python train.py --hidden_size=192 --intermediate_size=768 --norm="rmsnorm" --norm_place="pre" --rope_theta=10000.0 --attn_scale=0.125 --bias="qkv" --parallel_block=false --init="uniform" --max_grad_norm=1.0 --schedule="wsd" --max_steps=3375
Each number is 50 + 12 x the weight over its row's rms, rounded and kept within 0 to 99. Layers, rows and columns count from 0. The size before them is the row's rms in percent of the matrix's.

# q: layer 15 attention query, 256x192, rms 0.096, rows 0-16,64-79, columns 64-127
# k: layer 15 attention key, 128x192, rms 0.0893, rows 0-15, columns 64-127
q0 147:51 38 33 54 45 45 66 50 48 68 46 50 50 59 58 30 46 62 20 39 34 74 47 56 49 44 71 62 60 63 62 61 38 42 41 54 58 74 68 51 34 26 55 53 53 66 38 48 38 48 53 42 59 54 39 38 47 45 55 38 49 39 43 54
q64 091:66 36 50 54 49 37 54 48 46 53 51 45 45 61 65 51 42 47 24 42 51 72 69 66 72 46 76 53 61 65 57 62 23 37 66 59 50 83 60 46 38 33 57 50 51 59 45 51 40 45 51 52 68 34 30 48 64 50 38 31 52 32 42 52
k0 095:52 59 49 43 39 46 38 38 43 48 35 62 60 38 34 39 63 38 44 39 53 43 43 58 70 35 70 39 45 62 60 31 28 52 59 64 58 43 41 41 39 45 30 55 45 62 37 19 53 39 34 29 50 47 48 45 36 61 64 44 52 41 25 63
q1 123:46 25 30 46 55 54 56 36 62 57 40 46 51 62 62 48 57 69 26 34 50 50 65 49 37 56 73 52 49 56 48 49 37 46 37 41 41 76 75 52 31 47 47 59 59 52 38 54 25 37 52 33 50 44 34 51 52 56 59 39 52 42 42 47
q65 103:32 37 38 60 50 42 59 48 52 59 38 47 53 54 52 45 60 70 27 30 48 69 56 52 55 48 78 63 62 57 58 52 52 46 52 52 63 88 75 33 36 27 75 63 65 55 44 62 25 42 54 41 56 31 41 45 62 50 64 45 51 39 48 48
k1 086:43 59 44 50 49 46 44 42 55 47 25 71 62 45 39 25 49 28 47 47 56 52 44 55 77 36 75 45 53 69 52 38 47 48 52 66 61 50 50 40 47 23 43 58 40 59 42 22 58 41 32 47 45 51 43 47 35 31 38 49 61 47 34 54
q2 103:57 32 16 52 44 36 60 59 67 45 59 36 52 52 72 51 44 54 46 38 55 41 67 46 47 55 74 48 51 45 51 45 49 36 60 48 50 63 50 54 38 42 67 58 64 53 63 59 34 61 47 42 64 38 30 49 55 64 54 53 51 50 57 53
q66 081:44 25 24 56 46 51 43 47 63 42 46 33 43 54 78 42 61 51 62 44 75 40 62 47 40 53 67 45 47 39 60 61 51 54 47 59 40 60 57 62 45 37 62 57 58 50 55 56 28 44 43 40 63 31 29 39 71 41 59 52 49 42 59 34
k2 084:23 49 52 38 43 38 63 38 38 51 43 48 56 62 50 47 43 43 40 31 40 61 55 37 54 37 59 79 60 54 75 44 69 50 47 63 70 56 60 22 32 36 42 47 43 67 31 28 51 36 37 36 31 39 47 61 55 32 46 56 37 52 33 55
q3 099:43 48 58 50 59 65 58 51 47 42 65 37 57 45 50 65 30 47 75 77 65 39 57 61 44 43 36 38 31 57 51 34 56 45 50 35 46 42 27 59 62 56 40 37 55 35 55 41 48 47 45 70 34 36 34 60 59 39 54 60 54 66 55 36
q67 092:56 52 44 52 62 60 62 48 57 44 72 51 44 43 60 61 40 48 65 85 58 31 48 51 34 56 40 34 28 42 48 33 46 58 29 42 37 24 38 62 65 71 21 37 54 34 58 48 68 46 48 70 30 48 51 44 47 41 49 48 60 64 59 44
k3 089:62 34 52 57 58 40 68 62 47 53 45 34 33 62 48 39 51 59 61 44 20 57 36 37 62 46 35 67 55 44 62 66 50 53 59 62 62 48 43 46 62 53 65 47 47 53 43 72 44 34 53 56 55 45 46 57 53 45 55 73 39 41 64 45
q4 099:55 71 54 57 38 59 40 66 43 57 39 70 43 38 59 61 61 49 50 51 34 50 23 42 60 40 42 54 45 63 50 33 55 57 39 51 58 22 34 48 67 47 32 31 47 46 51 37 72 54 57 51 55 64 66 67 52 35 40 72 38 63 40 68
q68 108:61 67 53 58 38 60 47 60 39 40 55 84 47 55 45 60 56 54 42 48 28 54 38 37 55 24 46 74 65 51 68 43 70 41 49 48 68 48 58 40 47 60 56 34 36 44 35 46 74 58 64 52 51 54 41 59 36 56 53 60 36 53 38 78
k4 101:72 36 65 57 64 52 38 31 42 50 38 25 48 61 54 42 45 39 27 43 65 30 46 72 50 72 51 50 50 30 30 45 53 41 46 43 29 61 56 57 59 59 36 56 63 51 58 33 35 32 47 55 47 43 51 41 59 78 61 39 57 43 61 54
q5 097:46 31 56 64 50 36 58 46 42 43 43 44 58 54 47 49 55 38 45 35 39 55 63 48 33 50 59 43 77 57 45 66 55 44 55 37 45 53 58 49 51 36 46 38 53 60 47 52 25 50 49 47 54 36 38 64 60 41 52 53 55 50 71 53
q69 116:52 37 53 40 37 51 51 57 35 69 14 48 51 51 57 42 54 63 46 19 54 68 42 38 51 54 64 60 60 54 50 57 64 49 58 65 54 76 61 51 52 29 63 54 45 57 37 32 33 46 60 36 68 34 48 53 59 43 65 39 30 45 45 67
k5 093:20 44 35 51 60 62 46 33 49 43 43 40 59 44 60 42 37 51 29 73 65 26 61 59 45 64 69 43 48 51 51 41 45 46 37 47 36 51 56 54 39 25 53 41 52 63 45 44 65 44 50 50 57 52 58 42 43 57 24 30 51 50 46 37
q6 097:42 44 38 43 50 43 41 57 61 65 40 63 45 43 39 54 52 71 43 39 38 56 42 46 57 34 53 63 69 48 64 65 60 58 42 73 82 53 59 30 33 59 74 46 40 67 45 39 48 55 55 40 65 69 61 28 34 45 46 64 26 35 46 57
q70 103:40 42 20 47 41 28 48 59 63 58 52 46 38 45 47 55 42 40 43 39 58 51 53 57 42 61 64 62 64 50 63 54 56 71 50 61 75 67 50 32 36 44 73 60 45 61 56 61 39 43 51 39 85 46 39 39 43 50 61 59 36 27 45 54
k6 075:49 59 56 47 64 75 57 35 63 47 42 60 37 51 56 44 54 23 47 32 55 34 43 69 53 47 61 50 49 77 55 29 45 49 42 69 49 37 54 45 55 61 39 73 54 44 42 14 49 40 45 59 56 54 50 41 58 62 62 47 58 49 44 65
q7 078:46 68 52 27 63 51 29 61 50 42 55 56 44 39 59 37 49 66 74 55 50 49 52 41 63 36 43 48 51 69 40 47 57 45 63 34 67 35 57 37 64 43 34 35 46 39 51 44 46 60 45 45 46 54 66 38 38 43 57 53 53 49 34 47
q71 100:42 70 76 51 38 52 44 55 37 44 46 61 33 46 52 60 39 71 61 50 45 49 36 47 62 38 32 42 51 55 62 56 71 44 47 43 71 43 46 32 51 67 52 45 29 46 18 46 57 52 54 55 53 69 71 61 33 42 66 52 43 54 39 40
k7 113:27 50 51 57 46 38 53 30 30 57 40 48 59 56 71 31 48 49 30 34 50 45 50 46 42 64 58 69 43 45 45 49 64 47 42 55 30 59 49 62 64 34 39 48 47 43 41 25 43 38 33 46 45 34 53 46 67 48 56 40 48 63 41 65
q8 090:88 46 43 59 56 40 59 42 38 37 46 36 46 61 63 45 56 38 57 59 69 50 88 54 47 59 46 54 39 45 41 41 22 48 65 25 37 74 74 58 47 49 37 51 36 49 60 51 45 42 36 51 47 35 51 53 56 51 42 27 70 44 61 44
q72 100:77 42 57 67 59 54 39 41 58 65 68 58 48 65 75 38 53 59 41 69 63 55 53 54 50 51 52 43 44 51 47 36 45 47 36 50 59 71 27 60 53 46 29 32 73 50 56 33 38 63 36 47 50 41 78 50 59 58 61 32 63 70 41 48
k8 090:39 38 51 45 44 34 46 69 45 48 54 65 40 52 46 77 54 74 62 56 40 53 43 47 36 61 42 59 52 54 40 47 72 43 57 39 33 37 59 36 52 62 42 61 42 35 46 72 38 53 73 69 54 45 51 58 64 52 64 60 42 39 61 29
q9 082:42 57 55 56 31 53 35 58 47 51 58 54 49 50 43 37 32 51 64 45 43 36 37 65 27 63 41 33 47 73 33 40 35 51 46 43 33 56 61 55 49 58 49 55 53 61 45 62 63 34 37 65 47 35 37 60 54 41 38 32 61 55 57 45
q73 107:56 57 58 54 56 56 48 38 54 47 52 48 53 47 47 52 64 30 64 65 54 51 55 74 37 42 50 36 37 50 26 54 41 44 41 44 32 53 42 59 67 49 29 46 72 50 61 47 50 64 38 55 44 39 72 46 53 37 58 39 76 70 65 40
k9 074:53 44 34 47 41 43 47 59 61 58 68 45 57 60 34 72 35 47 75 59 33 62 60 43 49 54 32 53 55 73 55 45 68 57 49 31 38 63 49 55 52 44 66 65 49 54 56 86 55 48 81 61 51 56 53 53 46 53 39 61 21 36 58 58
q10 070:34 44 49 49 46 40 42 71 61 53 63 41 58 46 40 71 35 42 51 34 51 34 56 49 56 44 60 57 55 69 79 58 46 49 45 42 57 64 58 44 53 38 51 31 37 61 72 54 52 39 49 51 62 49 39 33 56 52 45 33 32 37 36 31
q74 107:61 55 44 52 52 38 47 64 61 54 66 26 69 47 56 56 49 43 46 50 68 45 58 60 42 61 65 53 49 55 51 59 50 55 50 65 61 71 53 66 34 69 27 28 68 43 48 51 58 55 62 74 59 50 51 24 55 67 47 29 40 54 34 46
k10 102:49 43 45 36 55 49 60 68 19 51 46 50 35 48 53 54 40 65 48 57 32 52 55 49 62 57 58 55 59 48 33 84 47 53 38 31 39 36 44 31 54 57 47 49 50 43 45 64 52 55 66 47 57 61 52 81 39 63 38 71 27 13 28 70
q11 083:64 44 49 28 78 48 57 55 45 37 52 78 49 68 42 58 48 47 62 67 58 66 59 62 74 35 63 34 29 37 61 55 66 49 35 43 50 49 47 34 63 47 48 33 38 38 40 37 63 40 47 62 49 55 69 58 57 50 48 58 47 51 39 42
q75 101:47 44 42 42 66 53 61 52 41 63 42 65 39 53 39 62 50 61 57 61 57 59 42 47 62 35 40 50 26 71 32 32 50 44 32 40 48 34 52 40 64 44 46 45 45 40 40 59 75 29 67 47 36 48 47 45 50 45 57 41 56 56 60 41
k11 114:24 60 78 53 42 49 63 55 41 52 45 60 44 44 57 40 54 49 44 53 55 41 33 41 46 69 58 38 40 45 45 40 59 60 56 50 53 54 36 49 57 55 29 36 39 59 29 35 47 66 36 54 39 42 61 57 43 57 64 45 34 69 39 88
q12 088:34 39 69 37 41 40 57 52 67 59 66 54 56 57 54 66 35 50 43 45 56 42 53 62 47 52 39 43 43 41 66 27 59 50 39 62 37 49 33 50 27 48 61 40 46 42 56 70 41 55 59 41 63 56 56 59 41 48 56 64 44 64 62 45
q76 092:33 39 40 42 46 54 70 45 57 46 37 62 44 45 34 57 47 43 36 52 52 59 34 62 53 45 56 46 53 66 57 43 59 51 61 66 56 45 45 24 59 48 59 42 46 52 54 60 55 64 50 45 31 65 55 55 33 31 81 71 39 72 40 55
k12 101:46 64 38 46 57 36 77 31 55 56 49 58 38 55 50 38 41 62 36 46 46 41 55 45 53 38 55 53 61 58 32 36 23 39 48 42 52 46 58 48 57 45 43 69 61 67 49 50 64 24 43 22 56 32 63 52 52 39 47 45 74 43 49 59
q13 082:40 43 52 50 46 44 24 38 42 45 55 54 52 51 42 67 32 46 45 29 75 43 53 46 39 69 48 50 48 37 40 42 40 67 36 55 44 64 42 33 50 54 42 64 58 82 51 72 26 51 49 53 60 35 32 57 48 67 34 35 62 45 50 45
q77 087:71 57 60 68 46 53 26 47 58 53 44 59 61 45 45 44 55 35 52 38 61 43 62 49 43 58 45 47 30 54 33 62 38 51 39 74 44 51 33 62 73 50 40 44 49 49 57 44 48 43 50 49 68 32 69 37 60 63 51 63 41 36 55 51
k13 069:46 40 47 66 66 58 49 66 71 40 65 42 30 19 52 40 53 53 67 53 57 68 64 46 62 35 54 57 50 57 48 67 56 30 67 49 49 62 67 48 26 45 50 54 52 51 40 75 46 47 70 60 55 60 32 54 64 48 61 58 26 51 32 39
q14 099:69 66 51 51 56 26 62 43 36 56 49 34 47 42 62 65 42 56 46 41 47 50 61 46 57 44 63 73 49 68 52 68 42 53 56 64 47 71 59 50 41 51 46 54 65 43 47 57 33 52 50 26 36 48 29 43 38 57 52 44 44 41 31 63
q78 102:60 66 48 64 48 34 55 51 49 44 43 60 41 49 63 51 47 44 55 69 60 47 63 45 41 53 28 48 51 58 55 61 44 39 45 40 49 69 72 51 49 48 66 41 50 46 27 50 35 42 63 57 65 61 43 51 59 89 74 50 17 30 43 60
k14 099:47 33 53 62 59 50 50 52 53 58 53 53 52 55 49 43 60 52 54 49 38 65 32 78 48 73 32 41 52 26 51 62 47 76 33 40 30 60 35 64 56 46 50 52 36 78 46 64 64 62 57 48 50 51 57 30 52 49 62 60 68 44 54 62
q15 110:52 39 69 47 62 64 44 51 49 41 30 40 65 61 57 66 23 38 64 60 73 57 54 62 62 63 36 40 36 18 34 49 40 53 31 36 24 46 42 63 58 54 38 45 46 62 53 67 43 42 60 71 41 28 65 49 63 46 49 42 49 57 46 53
q79 111:56 56 52 57 56 65 42 57 57 44 52 39 64 50 49 42 56 28 68 66 73 55 62 64 53 53 37 39 50 41 35 54 38 52 44 35 32 51 38 66 56 52 32 40 63 58 60 51 44 51 57 64 42 31 67 61 63 47 45 39 59 83 61 52
k15 068:49 37 39 51 56 51 44 42 46 46 64 48 42 61 47 34 48 67 67 60 41 52 43 48 61 38 39 59 47 66 71 69 60 33 53 61 50 50 41 25 31 56 66 45 55 48 29 80 32 50 63 55 49 45 36 65 37 38 67 67 50 31 54 38
q16 104:40 69 55 42 47 51 49 64 67 44 61 47 49 46 51 47 53 58 67 36 41 43 53 65 52 52 48 62 56 27 68 75 56 43 65 47 60 35 39 36 43 59 66 57 40 66 49 46 22 67 22 48 45 44 53 46 46 61 65 76 55 53 34 46